config = dict(
    head_dim=96,
    activation='swiglu',
    norm='rmsnorm',
    bias='qkv',
    schedule='wsd',
    doc_mask=False,
)
Each number is 500 + 50 x the weight over the matrix's rms, rounded and kept within 0 to 999. Layers, rows and columns count from 0. Numbers have three digits each.

# q: layer 2 attention query, 576x576, rms 0.0566, rows 379-383, columns 360-431
# k: layer 2 attention key, 576x576, rms 0.0558, rows 379-383, columns 360-431
# v: layer 2 attention value, 576x576, rms 0.0525, rows 288-372, columns 360-431
# o: layer 2 attention output (transposed), 576x576, rms 0.0476, rows 288-372, columns 360-431
q379:401405454532528494499508461502518422544413537503521513537438425569442471575481561587509573493494574484533398473540614407433419471426465514549444548456448525410493509515462487450542534516462480488509540543554517448512
k379:512510530433425527489521491508585574602469493489556569649420458558561494476451543462528559499432477489611549497471525466435557476591592460576464548484503518530491452612538532512407393556440546591482615546555557519514
q380:512538490457519505571473453606457488478571460444552541538454538479416539520449522468530479533597533495564495467565501485508439474391557454520498468507511472527555495462515590506412473405523538516457590511631591577509
k380:463552516521502439455518486543507562515540561461483520537492440445481429453462495424462496437388442441495585454466530513499548482519446554468462442461435439589566444518510508474477522562473523521541467500448527431395
q381:461324479585459436331471528461501460544537520549468472511496508523519542512491443513427543432578548536487422499433375484500432564477442546470589522450371469466493497582521320505509509513553574458501424470608524487531
k381:453576470465587491544539474530511564487526532534511598512581491569578551510571406466563508502533521498471458498480449484541511547501452436574495459584565443447488438500464509448546574482484484526438561518483443514517
q382:551421554455462496520439430435495470463460434529438527475428449578600437592533525494451545474636474463503562525429462526555426482448461508538563459481491427509493556531434571473537577491415487447437522526537536497467
k382:498477418505478435474508445398399562524510472541419464576475550558556629436574459545510521528592479625401572478461550528492452419549482467463420437580597520545495399547493489502582439497478479533407490486504444478560
q383:470417487472478610460449547588502551402476411469440475433593553542575527542497514408447473465438486545452452483499406460449502425521479519500474525536502554458519395444416507449541469438531544538566513526505554484467
k383:490436397503578597504433482452564534517522497572462559554661528499588567456549463453473562441495608482562449561450589458625531525561464529610593532544519559585458525480388441465614419443446529470508407532429488483365
v288:559595555467530440362406567496514427550472490536555490480445481583514581433469506500438638367509570508495511534426497483535563562420393505490490504509446521454508486503478492566515487473551518504589486493493624496463
o288:489507507469464458590542528517446513504532518556504545536539467454506387537512515496487531555455424563501535513502507587482511465484491411499539559570500422456492558530523610520504528461514594507567558582517497532475
v289:427560545530449479571449512555444534473486529462493524542501435466497496472458468470515558494319491442557404418403488466465529540588509561480472432515476514637525495554465504542462570510407555429481593493462531470513
o289:460547533538459496516504602511567477421423502537506500555499443531428501600552552467524487493471530500508453519452479478467486479561454514524504485464534639433455455499466421535442545446565495504532557479485540594524
v290:465531487471445431523412522554528460578406509444559544474486530414549465495517504547505538529568493451453551471541508356486550523565480530398536565514568455556494540401411476507539509466434565556431597499501513618502
o290:389446480513575561493512426504527591458512460479440529514473428473478428549500506447531467469513479551458464443474507556470478555382530486506516440535436510456511413556573482454529515445430531523492464547502467473463
v291:508516579558465441530457416436482471375521453496481371561489563473435581485513462501386563571521433439512544496580468535596534606432628436402431571525492546548480499402554481458393526538462513514421455478519483531594
o291:532503469497471512511499510453531487548399413528438461511485661501494554516451538486423389533499464486460526518461580509511402474511448494436590517454458558505418456547469457525555450484501468577511438505378566483397
v292:499455446515532508442563510466503491525505495497500504518496509519442453418487547555547406482592433459476487509512503573448499401443523510494494467567580540575465541488420568490455491558493523471528415535591506634548
o292:506524530469393513453495435412505519567469514490518434431521553537514510489508507442512553523445581505520435445531427483540521547507425528472506504458499517500572456569487392516527526464476451460451517501545508559473
v293:563585541519433531518548456605480445516563587525462500481531590396495460486486491521482585474534463448527479558462557435428542559610450515505492564463474487559477473510476563492497524426527439425513504643489502442445
o293:477388426478509551543478544453452558477428468512532558547495546493561450560461470519385522553491552487404499493509452510534479504547481532465439573397460523443515447622501506525491495463543502539490414502490511468585
v294:356554381433403529528474530451433517504479551499427557353512411487492505488519547538496449446506405569546387393455598499515516549485520502461529482467412520520513540553454480477498507446478505548466467458555504506479
o294:494492468526528527562442477500530460533462566550500431522513446538530414494479522477525388503495480519470481533471484511547511480581486529455524575501532492457455551428530431483499446510492582501498520603531487480441
v295:527507551503394432370425569457547518558564543591532479555460492514515573603577500441448465591478444502572439429517531408453507519584607547456519582491436474424515497692456518449410548470588552482395536587502596510463
o295:517508494485520591558557485375504477466551581436582509457480613473451438577536513525509510520457505582479540525512496514541423489553448524446404442472402484509517452405488540478554467475523527484471550469511541495528
v296:525557454521423442440488457534422495444489525447563522489538526582512510510430582535469622595502558515531511542540529489511543509530505566480593486399464464422552519500517458494554482564518474481518550524493491472493
o296:496552448495489535496518429550490485524546530578486462556561646553474558470560470557523580486457540466458463513358465494532469475496468568530477463543598500507436584554513489415517551442531531440528485541492547447441
v297:529458456590472513572523526567494475504494448451409563516502449454546540501533523441489508445383606566455516644472523497543492416507519521588447501485496427517538482599400557558482520452426497498450502539489493491470
o297:482481500474533569407494544415419474504534547444543464543550518486446473442484394476549488478496515441526552486442489500496542483446446579407595570527549464425527482493500454469424459527486566464573446477498495515512
v298:418462404489559484502522497557550523561464466432544425558456497513505476523512485483480383528570418522502404446493540457480490453365495446489449510529422517470432514508506434512439537506462552477572424502497544431565
o298:531493554522458501427603488493507504531529454571516644506492582556510534510434474530510464511526540530552593561561502461512527486451424545491486420493447550574551407450471472509543514477524479501423518489516512529570
v299:510434499468487590567557504556541524508497540520426587482576577531514544542441543536501559471464456533463512443510510449549482516482559406446453558504402482465500499480545500550430539535527458410519419527524496549507
o299:447497491537498512486508489499499554577500512486496495543412452470446540521582473498546492520407538453555491467512490504549519498564536493541604495474569494541496525483392464518491504521480580524488407480462486539567
v300:502426428457501438413465448549450489409448562475532447447525494478434489440538539558456458492462484516462466445429479519456577557459495533550543554471410516565507495511503495502506533442549559444451443502484526570568
o300:475442419482530498452564555533507431505470461483529461538457512564478561499496538507508552498482518570442478546457570599502444445532417518479505478489433501495531479442535473568514451498439451514502521525544546496565
v301:473480493559622504582595447464516441426539493566594449561559507495589477534417479509553511438491526482498522574469469548385506523478599439537448527504602498533583534471519481586515609429542519478502518519517296528501
o301:503556480493381493509530506488504493482517535421445480448594473442556517526514485527576505447499529473550493433560465504414493568464543436506480509444507416413534488453457642527425466543448439514475532462472623436526
v302:518467503550464489453442452441497505545538545539498559637556465515451423431537425578482439470500519484449507540479518438445449460499575457469448578499477601501382506508474534523561563474444482569393527519533506488523
o302:599525562399468530533504475515490514584540486562494545478453429517536545465521471468504518558617516458536512553539500596516557463512397544465392527484435387502519484540473619505509464500536539449412557553496472462542
v303:519501559445471388512548431486433531414437561585491488501565471482577484457498506451604425564586597532577554524450490535568447494495488515538535428458392539578486460464489509487513572468469471555518408550527504545539
o303:530481491440533558495553499614537445498565467471457515593601527418506455479519503441455547450572441572435450504462516543485536465542518479458512490525521534503543425506498381562542517456454521489475498468572503513457
v304:575562558461529532504554502445538479516615503561462492432542468459511492525446478494539463559528459640520540516518425382528472557533433375537423539553459484482529498515472444599525516510509516618563527566548550541458
o304:525424538538580516485560413546391492493503460509515515489509548480507505476473493558515537471487473500550486515546552546496595475523608565441507498485528520522580497536535530481547530489420470533508470453520642503497
v305:513486559537522505479508508488507453550485517457438527399496506433513505591617494563494542540480482478516506491497552504560453557616427485455515465568457591555379490503437486464515432569543411452489486406422536455462
o305:484579474536548556435560473467492593457464519459478536533602407545533525486453469424566490471540529508492569563452513539470505506531514501516473484509600472438545506468429625518506478496530506543531512511563482510479
v306:468575530411512460560460477518458423535568461548556563499559496566467533479429578581507393560459475457485508374519470454577509471540523528513386414492440515498471520523566519476419482478550506458514485487578472614527
o306:488538515576454492455401521531587601466512547501516449479462583453417487490503457447547437469539433513588513522531517536508454493472456500428586513477451555442559538468489521445450476486386455452511488426465444495450
v307:511491498471479559509485591500445515515473518512556509480537505479437497568447488483484544539502548420599492498500555571502506509506434522480636444485463562536477518421555524594488531497482499569520421515563508482476
o307:493480482438509500459483434507507573440512539472521534538463371502585488435533612444490561430407458494491446448520549517499525354508559531476448490549575498383547443490497452430406436522510570551513518518493591541399
v308:495599422520571587519448467558483605541486461531495535409517550516463535384486520458478472510517502502490533477367473585654504491494497466497445480460463476495593511372562528521564453556401524488459530494500448524530
o308:535504490498508521499585507516494523512439570568547473467539475533597502507503520583571477454642490457486570449511521517526563597534404548482532487540489553530487467521504416415517450421431433533513552431431401471546
v309:447458478581594534418545415433555489553572466421538475489443451511468602542558497524459452611426479529505580454539508446459454468518478566486551478488532553509503452442515575535531480486550381467509466508499488471536
o309:485496434556458564553476567515600470456524515495547552368545482513541443448535548487537480464500489526478511452546506457484426470556559447465482453465485458523523430506500653457499465500512419445474608534507522488474
v310:475536532514470429536491425455513492540468558479499402412537513412405489477524456412446526488547514532496432432607585465452504579550483460492486530505503522510405489467545519475439497489563452467459473519468565431445
o310:508521510454528581499489487502480385435533531540550465498443539514473559520587559400463477570508508518544522496541511512527467550482425507441601466460533472522411565487462527518393427527595576457434566470465555494532
v311:607482560504553467436434477473504551467571580505545525482526545454526436463536451502543481446463527491530497559441552497417525546520597481454482501573540460509552481460446428509569444604491505486561427480524502512407
o311:516562501515511489523529508438481528557480490512515550483549581440498553550521409499544484493560558513558556403438477467619539481591565508452509564542498518435513523492451573431553541421546515542487533522411432521541
v312:464507493482521439535533486476434429473475543504535526556522562421508478484491482451541560512530522446493502477459526519507499462603509557454495482550476543515503512529377467454555507571499562520494441512504549525509
o312:557506483474542568559534445544487564591464495577480493464517559497497459512515528509476586511474498520431477451402488549551446542434464453502561496527484528514559479503423481507491500451567470525528517492487445480517
v313:496452478539466464497484447428514547498525477457473421492586421572537528523429602438483486653551447480566452542483512400578622469530549536554479512507556589493450470489493637556502429473521572556538472502571582539486
o313:534573567481450498502608486585477455531518462545439466565479520443544445528442522554487561543550546546573466498550554489541514461555447549472499486496518499507587510530484496472487463479526558530465502514470496475495
v314:578473494599529364518508492508501428442481518520479534496490503501480527441552459480371525382590511516541544514615423468508420507512580506547509585595472550520453502525489493513491471470466521474548478500484572422475
o314:482470581489417504522506492526453466501529384469463506422458381460450520605484520460540478565437555471554520506532544485503446514486512479550494590530473505588630525461533507476481506538572510495416455567551402505489
v315:508484497542462515468489419482515444484483422463599528536577505425502445516497521545511406491502557544507516471461509474526600493533540568505612466422526511530427552507526529526483449487435463495471529389489458513524
o315:533493534460553479573386448588546556564501530484515458535545397557410580529533461455583406477531496513556479459473545466576549558516459452528463516452499482533468424465511525415496593513575514419508548483533500481479
v316:518542490559508333507409545520506507473552455428510504561451604408391578524426510571480535496412554341563607555562457477429474507475584483538471423438456466535496484490531510453471531471544527538465630485492471516464
o316:462466443477468494525474468472515386490492458504538513487469424533445471460440491483490493462549561539514510495377484618569511472462547476500492436399490485502578463570502484568541499490602541520438448490485507385475
v317:425476459428536533585417507586478579509597529509466481635529430558459583434581540529586429372447452562479517458589525524475554490443555471478518476574450506521381508594524454514484602478487563492551464405549530497597
o317:607541526542482455519485531480528535543490453403499484496476513541557463565553568486486460516566583490464513453595478514495454423509458489463505506398522507593446434499500438521476477600528362517539437539569433515506
v318:542412551433441556522422514355497476485544627516501472534522671414552509558411459453573486559580499444487483487481538517498448514531526502667520600511499455495453372478585518448411501522461473596578515575509421475510
o318:500498454459525449486503573472447381448485488557443469477537588489434451458531504525489529428589490469578478409457606495450485379471524595553502424559469532498497450384512415529545469555409502384504493564487601505498
v319:494468451502576507475504445475508528534466488508538482464558528534514478518560425452567546526428596495516498543481574461506468464535467510449494521550494485392488363506475466562454436502513497511505463448529541538464
o319:526479535477480509492573473474562439441483528518558567577511442416491459519490481620536570573488514481524447473479509543526491458534462478518531454470552582517482501551516454399570446536563455567559564541539445432506
v320:605542515559632484469528544481588367499488515564480455546498478513418424395409448484413538464459583433594467540630504419523417545497567528496454468584605505454445482472563533588520483410476516476558344454331453539468
o320:464561592455467419525541450504452543533493493495518633504537540426520521449505474521559487495453549418475466494444524483618490482527438508515555493428497478467474594637466498519497526542500407453535423479526590503543
v321:490500490538517522552520487553469515510549541431560582499461428508500444396540526501461455506402408557541527413555479620475453562562459401446511501484435496498628509572510555541435510523356487439406437483490561459451
o321:512484500482449525522438483533417487492517536524435486473457637485460395497541562489499485580556539526441567598606569533513460505547498576517469395528520530459499466466496603467520487531454479435507518546579521476530
v322:481496514502445427520615515497594515531512434481507514491591477440451538608432516555537541446445465450540473562408443518405583425466506515504344467431516453529513507501540596575519527413557453468386498569535466495542
o322:501481499515534415507508478458419501569556589447518406466514552545464406480469559514502516527457488546592486484513458442573585384503493482453556475566493460524557509463494443527512516462518536508504401502582484542559
v323:459520487503484550514434460559530515487481490596500450418424459437466518407596537457501445449339514536478561518466536496496540489517486515406505478538503441563546572477477524496511518436471447520528542486473527466490
o323:510434534557521521496544499462485554493503411552431475454515482524600488460449455569470501477470513525466483382449473453526528496560422528475534556510548576417489477481513587474439424611545458419539539480466562507528
v324:561513477520535462518558491555504511478496471507504567560481556493411475471527480512432531479495537531468460516487429540536432624544496523493439454485535580464508523529522492474460500501485485535514501545479486367543
o324:551514583409538495511572515442523475485517452481409516486485461455498575511511428391532438479479449517454513572612524522390567483550552457491559476425563499497524440559428526489481543392465520512494418426509453558494
v325:542576582569478518525571535546450410444513470522546498593531551448413633601560505496419529491498494457582493436480494517511502456474478505541541536459524460499502541519548470515611550480558484435547452477444540529526
o325:512473465515449484591468451594359538463320503524535536410489413517508467397513528549498531461468553518447531494510520463491509482572469561585378532499495525505519495545428533551511466479487455469485525474589569513495
v326:406494489463459530407467483504443419491541547492462410442413465486456454416501487508383378519538480414536473618499460514526444511582586509562506520464537542438502438542363416477600531520509634546405466482446476439646
o326:550499562490492489579545522629583531469458495473580574637526630484506566483520536497498499505462516525490451484478503478505535491507473477488501531506480594587528509524516550518432520476482555479554459645477554567462
v327:513548517430528451486456578481441568463455437550562447448471438532496521508556541363498563592503535559490522515478444473561419473518501442513480495498311504526461459512462475548474382584521505518519519508465558533532
o327:572485546609433523469541473470476410520574532519492447531529519539517508442484531461540467517513461453469453482463482638402417391481509549526589452554511469498505517488497510470517588549493475477480494529526489499494
v328:471482506462591512514562567401540444540537575573545497562426477505456504485536550595576521603491462596464452440355494562527502481513487544479508364464465508462546541483532514475450537532544478448522538465562515493469
o328:548493404547489425519453498607422506551428513573512447494503504595516460488457520526439595418447514475556511380550481489460527536469565555545502536400562495544505480556438522599491507604528498567432486499541520476506
v329:457512473434475470525418469458514489492461500540549473482517478441466423476478518483480568500502502592543482504515468573509533461468575528476466510472596512461535531491450566492463544509422486469528551456408473567540
o329:474474531592518587529453522593463469537554576546480480544584490534527601523493502549497551513556517511565576521446539533589504527524427527457508449509514503446491508452549544537464624538550525570425463555529580466526
v330:587524489471453524485551423459527496441431498531516496459519564529485389496482539535478576520555489619454440475513468535494482503429543418531613526509580494522522469538544662629434432468487470540567517537436497487443
o330:445606474525497560565559464400406450482526502543474524515506557477523495519439519551460494386530588477477561534553507485572487525534509526511476515478469502504495434524507602451456445436503374547535510489514516432579
v331:517526467600521578546450495503456513460498542488350492576454539492506513434529504492380502443494578467498413509516527509436451457431498524328511488432581463496585562548526420478547530538454513555415474429577462499550
o331:513465556539430583521455525493480623488541467483546490459576439484549480509516516434555536515464441438480548538470529543452476479555459419417465488467495520512451541510468533526474462505506568499483483416499469415427
v332:519487466460566416469591535515572471547485486583451518400458575436470489499484503475493608473425519472482549456481545443594524407520541542498515493526491522463473519577420517533471450535579443575448440451499566511475
o332:614652426547568497405601451528477424553568481528586573497527533483552511479483518524487547540424522542450426497480469486469515521470519449511458453537487570461463530515602562564510552519570559531480580503501536489534
v333:407535449432368502469523503550488490544602502519505421372568483451533528525407537499545467495560508476603466457541462513565500459503517444418307483548516435418561413522540477444563492525483509522515468469461488462565
o333:497489516612585508526546521509440484424499505436560569618459533445506516439454490551419509548537488491478465531480591445419372554529512484510576562581509548434471506474390405609458516541523549481423347567443486517613
v334:522506487510578526497492483484478502489571509500512545522461479576444514420407539610530588453502534411500525492471573420479554491446472542516505429435484467583579563521443586415502478578512451512465425444626499481519
o334:459453447436567494568495578444525537571489555518443422475515564397535536408487499467426512445480571531475470490505527535476525534512516523497526544538477473443470498511466496491429582420466422535429461559475499541495
v335:488426481512440566480381526496510454546363464303500546520548538528436489498455429516478473468494567405494515451537503555432489565497424502457435590507533462502440488449615500462469533500541476552455579544470487470494
o335:457435544417558457516505549473504589450595454398531564519463380571553523527437484555600463515464416535464449535576517547549515460514520485532578566572508438568526498480494464438494490532440524581505547532551443526437
v336:514455536521510513479508519498589509474503527546519465471534538500571448539495557513525569492507448520569492479500640466541361529594531518532501517553477489467496445448469496457560429510546475521554593520518456467495
o336:541543495508473588526487417539488596481454496517412450427541569449458444479476446488450496578562453387449536490500435557502490562492528500517488503517526509507414498514410530590503466498515522586530448464557590516499
v337:482452468461499465517517517540415403455486594460519445542517486420529532463458472523393434474522540391558524509452483586588594430518522501506518489543487472490578611403432539513498480440457536470512568521444477503473
o337:598397553508491578543549436450496515541492518486436457361519474495479491487458441463525611487534389483394472567435588503502417532594474513487587532555455543484519368478482438555452495395477573547430471564442460629458
v338:420540508497544443536488585483570497490501482454471485530577530409448452526481516513446493516508518498524561358545465517509553466430518450498461502512571502471504462538487468535523526436542544581508552614504505438525
o338:449449449523520487408514497469492499524484467504550443479538498522525524538542405524510465539535514489531483438557501542462490456407453511493516550465483567530515575419508446501504471491545479494489338482403534497468
v339:461530558550384467507522464325509521476490481442551507459402441505525387488431485478461459406544517570441498434549490512403470463433506540447502504555643516487491508406458516524431496489432481438489560406499480504466
o339:515476477526503562486447516498454515465490505503624477512489565521465512521563410523582467432459509482608505445610448417522494503527510459453518477602542501546561464450461555442494585458632513535458534480502410461434
v340:571515556538587550513477418587450429476596506497486556553471531528444423496504527451558589474477435508496502498580560476439475528500569411495537572474400520485407452471576420542552551531409464555443573528551471538523
o340:487564549448410530457405489440455540532450561426420429544482479515539485590567465489478465485473559576540444442562471458508422556534532512634503527548460534514468522450499470407507536394452433486501428576446533559508
v341:537479479583534451470512482435472548437440480431584539464488403520516529463591510525563505564550469478498536493444503518467517460446505511530512384507442490555451561553490451436576475389500411490466502490478543564420
o341:540471493466477488488419524433565508493531504467460395452514553511529492537518478515456443458487466533446467478508449430525524486576518507544524496566468490529554585495482583460475422470460483501557478531584557466610
v342:516467514485468434463486567415554533473461574476597453511513575482462515566481432527433494421541509564563533439531497477440456447541563572516557566447453514437460573562471508507475444521496484536498505514495520516449
o342:476408431466524463529446406520479548586502501523567531488532600554585541528490431465467513487553531530483590458632546490562502474446527470497477475491429520553465454477447433524433534518552522436571464499570529399552
v343:526582550505554472467520478520433491497455522398609534544501540447550571556475517528549466467425525543477552493558502485496419487480548477581538547527492541582486471466533473395535500512545488413448578508506456519467
o343:519583512553541429529475517557541440582510447501476469534572585485474454509401517506498533466487500482496504448456448459514505427529527529509525557455517480563450491482471505555488453506543349565497453431557439598539
v344:497599414542547597486494527477537459532457486428564413497489541506523512470571546431441599453411538511414483517464555514499465494538454496458491550454524524566475489500535579418537571536512518497420546515460533489492
o344:483400375496367534444467389459442604508453514642487564547516445471361452512457543516433467562503582506472455435432495437557576502440408551529470511488401478516503478557471519645463492446483464502642584455460574544445
v345:470519457448478474514479531468492477512452446444456515393458534541453540515504541542525481497504452500405510514435426481516527521524542495444544562534487431489427423490491502457479510537494520513605547473500523525517
o345:503559523472501557543471424417473480514521507631495498455464536493525498468555517514538539550474462519526471564453523425462519518577547506486483473601517487477508481445533477478504522476478530500552516503510459509499
v346:521497553476552558516433478484476531485459467401498547518503571589534471452539565493626534556587592586506448506511541451511543508623478494447508515462473534443453448468543471482510613471458455488450413376465479506540
o346:514474445485465531486510505536537478473510576620466492532437476483495497407504478471471504441545498431520509503389532514478424555460556514502491503503502545557633454484450543442555414482468467545534519509493493479477
v347:530514541428437515478482527455409499531530453564515484524501617483556544547559568480417470470439593484502332494566585490557510462579549536484472488512526463521537609473498539563445501544515560508532504477485625590530
o347:596444508446507450470509485471498539488463598507507589501456551523453500536507512521457548593458528481513460549425474536594468430458473547521524565514483544543545385466492554416543468434557551459454507527473513517439
v348:469431436610462513468489491540515510427541514494593571532483602445472554502469486418513620463473492557468496423451559561602507453491493513499468419502490517534364531577441465500457545422535441610568466490560461510507
o348:602599518523458538487546494535429557469477530461587474513575500507529560590446496527421435504512512457595563589561529451523485427494502538487542591526567501457574517457428441548460471582545537482431476539520493530467
v349:473555508487504451492480435494412511515489452530540503563524511413410576475456481442465596487503405473443578460588569510574483566572458544468447586533459472552641531559482600545419484579531473492536551567486493559529
o349:579514481489559518463454569415524514394497547525508570467529490448480484571515496535551533468476527502562497453446488556570498439535475490508462480480512455469579472490500579465490535458529509390516567471441450508398
v350:532438544457492544521557531488485467541553500482530470483461394566459518425540440470485470525474526647591543470528439461481462443516404519596569472494475519615470498482390515513527500569518537474572536402443598473562
o350:475466546531484416476466498475543595510501535541451554451606504428540502577510388457535494467514470570527446428437503461533578438436475441484481433484534569425589512478527395460523399511542548530502466507532507617523
v351:551494487522510495553530510567532477452468500471594432523585496595471552536535505501526554475477559497491500484484503480489388525466505548560511615616504519422463465554408473523556498508415518432557464413501499492454
o351:464544430456513461587496529504499512463458510515465548512565476498545539448434469561523464426542593449454552509455582501521413541546521458438510501522561557550506549469538453515533536457451519485520492520453568553502
v352:551476457445509586512533416567525537524512434446516515557485442515466504601445483464525530439489562534498471533534480436390528503536562483541556458487527448515477559562514493479496517428480460470452467503424532440546
o352:509498560430460414493515584467470435484483570481446415433463584452472546515453573534532378555469548480354425476486488517545492501609467587464483462538491544470452485500466542521546435455526528529538506517560415527521
v353:450482439480598460494538534520531454555536418432541478580434434518496485512495557555537409474470557504521464526451510552480566434475454438440459607512597574420458555532471422513488492449449438455419483450400527504507
o353:533535503427524480468469502458550476562512496543523496502457410495561561475497523510531434470493506478477526490575496502406517501470419516451471487533501470509546435463514622453538530545597529511505523512503497456508
v354:535564523547474562574515521551490531540462458447628439428536613506458502496454544552568484443487538500523553505467594384463505513586471533383494472487467573420475398534558459397466472460506462402460519461521572408498
o354:501461532516530447592486489542505518468522420491495548494516514476513584516568401483467436458517510473466526511452537489506541517456438504514567519517583380581486464495447495507482614477496388439501526460454420558512
v355:494432498522445494472568567400508520565460636545527519540454520490534366561502468514469506536527479557427565389471473602517585477497397585535509412409503580603508534568497466534385405445592465448381523470518542509496
o355:458506535476445480448431531427468508488522456435440494359469608545470547419468465427468524537495572604510517480575565452490478418545502456463477582560516461403445507473562608496478560507482554470496557547497534465519
v356:481513384519469498466464552479509497534403474547487496465454543519475562443564422486499558379605482443432484578518448431538497517537414346532573554550469467522394496456496647473565568470584492468480407549507514514527
o356:536489461495507466540533465515415500532441496473514495624460590483558433430443463608557520571514500569489426495530513434485574552504485570501516478546605460494475485516498477511460430579522471591533556488494412484494
v357:585534468464547513563414430531552473464418581563509531520466531493499449556510495526449502473492513509471468556393506548411520531556465516510563462487522536419503453619507492582478520562471509541438534561567510566481
o357:601533445457611417601567464576477493614605502523601445560545446552458499492462486396537540511486532476451672497560521384455564530535573493455437396559491511588509507503482650506455570557456526482568443475518547444573
v358:451380519487490434568431496487513499545645531491518508455402471532478586556487496507454450599518455507514589515592492545360575455481452629387527425478535501519447610429520486574427564468544507471477504494543447352609
o358:555530519479531514528455540517487563570464492529505493507489571514490496465474449489496516497475419492450508531505498419513369400483551603538542514456489477437466470522499488500424556503462465516469540482600545527482
v359:523478450470533464559556468454480515482485590557405548532423548535480475479555496565591522497501508578427544437429508479544506496511460545525524567533405499465556495551518488522483547433440462498531499520606476525572
o359:401460478566457504537445450515497446497529562560455486552566432530555489413436511500520502446568584501500492526554455489522530554546580448499548563505492523504426471524468445468499530514438404489538439554427512475479
v360:559517485517470457513513473476496463578602535479479473550470547446424486476528519454517428543544407570498515506500517573558577466564506449453466487499510356503569392545539510563512412614540445560491415613529541455459
o360:494412553508503561435494430441468455521484510471591576559556512556558586515468597525469479493434500494493519423496454461429496406444530567558545481465510476481514564564503542583450535482551487473473520468505535568541
v361:508605523433484486572430546538536521489457479538521614528564473585437456566428496524435516546528451474498515436552510473549503522541523428537488523477354456548470501478557508542502512435487461494557418492486522594487
o361:549587536442490458549593476496488469491515531480519559440537680498487514545491465474558436479541507477511485514504470552548529395551448502474562472456549497493538522506436417488512484556499511536468522427472500523448
v362:477476491467491510480485549580493603495584502436540536467564570536448517470503508508547515517468385514453534553595397545462515467458528420426462457536468501585505573480473551448505578501465655591497483501447473519536
o362:535497473515534571502512469498536528595471561522551502468417412488464450526516531479498463542405491602596576445571536296440528545489508600420493535466588562457472439491517387426552529548573421480396552522410555519520
v363:499518539497498557593390445507533465566564549559465452457533439651472474490468549547488544487525494524468428525585516572552462471396504380566509549511424512519477596562438468559487615572442480411553457432480483531464
o363:495523453502443498530507528525524569460453498475573425511542553497554397571469480595483398524558478497524653498513495492504535550518495596539507478528508526447426556530513478439485519493473576559552555493418559522606
v364:423476528631425484578558429487594485617531527437449475564593465552466573459562483457533495504591585497375499583443494490502433469522454517551479468492476507507501641511414458496462437493512420481567454396570437342388
o364:454472484469362466475469529521525448482571483504483415511506565495542446470495459524539536483497470541572506496465467429508494518487553497575424517514455482436518504582460491503447508446499456509473572439547564491496
v365:504583520487415522505550534480521515541533564533511482528406509459556610509551487549470422488507503550446536451536465548479474485435469474391497427487502524500456501505512521551531574510491504526478577521530456487552
o365:470441454451572469480488396573555472480481519455584596472496509497477517443467464411556518506467548525522473415478438432479504495494475500617526454479494491571432423520606491482481542507461509557557504443446522495509
v366:494442539514524522511598503471470501504418456550515583530511542510444462529549581505462607508487501476560527553403548541541488500553384557500596376429562500460441469476533499386532513365467439549535576537596461557457
o366:538491487435410491529499429441513473422573537491478416549459513529539603521587501465396475398534406442480578536433497551440476558455619518502554461500519455492583555484414451532550521500521477485492566504495484450456
v367:539507573551435482548531480622472520474573462512521529534499417485486588581503594487608493470465506572429538536510510452436473397524533534507449478558536429549472442533506538465538547452544527459439532529434480523512
o367:399582548514472511506450509566506380558559497432533534510499462474528437446624480492514529499541550459532384407470535541466468484500543453467485575541582482442504513498484339456485616473445513513491416477547436525547
v368:557437570460459557534538382492554454629551466496467451476519520445501452486563516562472531476550452489478453500515523453510483487474554407537469553550527492423502514468465487446511539512445461517461549430510497431482
o368:550576540476519467524496594487495530513567497439392531555516484476499420548514483431470472454488535510569511523585562484477504526572439473541585491417544482555597484466537538521436535423524471445585521501551565467417
v369:595596458495447528622512479557507436447595489493426587550534493568451569502525486456491482453384576446460481499553458407484470498432616451504611588545542417546521536539511419549477441554601554442581579444488482522437
o369:509493480347434510556429522560450455488479512474507521405492554454491527525599491588467592483547551486526516449487496545467403562510398481588400537502530566522402557470576405464619418471487512500553479445443501489499
v370:403430504574456472461512448487433481501585509526521487442506431533510452484468439450535403491481453563506542519514492428530533518544497579451539477395470547452493462541472458528514552448527504481489475453439505440456
o370:426404566539583589576568560492547486475553547443581497531471503509495481522504423530536427458584494453419447517536445488500507556488473527528547502538503573521511482472552504461507462472473601461558528518491513526518
v371:525473473597471435547463509411490586381516419559511570476603507474504509569659511413464469537480477492556610547563466493548447524535424574479474584529571509494467471519518478451416453451518533409497459436577523553546
o371:575545429425487531473445527516455475539470469518492540423548479495441522512524552522500452458497454528511586522463516545523461493593538523488479511526508563586445521417529472468499525507522493456466486562373398519506
v372:548499493551516522550452509432547448519545491543514504413451458526488503445511486513565446545465523482492473486491388485463514490541392538448518451512453526528508599432499534505540419507414446498506462556481556564480
o372:488527496444436419558461535473522510530509455514523410388494424542532475462509503478386542415515505494461532530557537438521514492475566467532451564519541462549486447551493532515426467568461499451468519435519495477416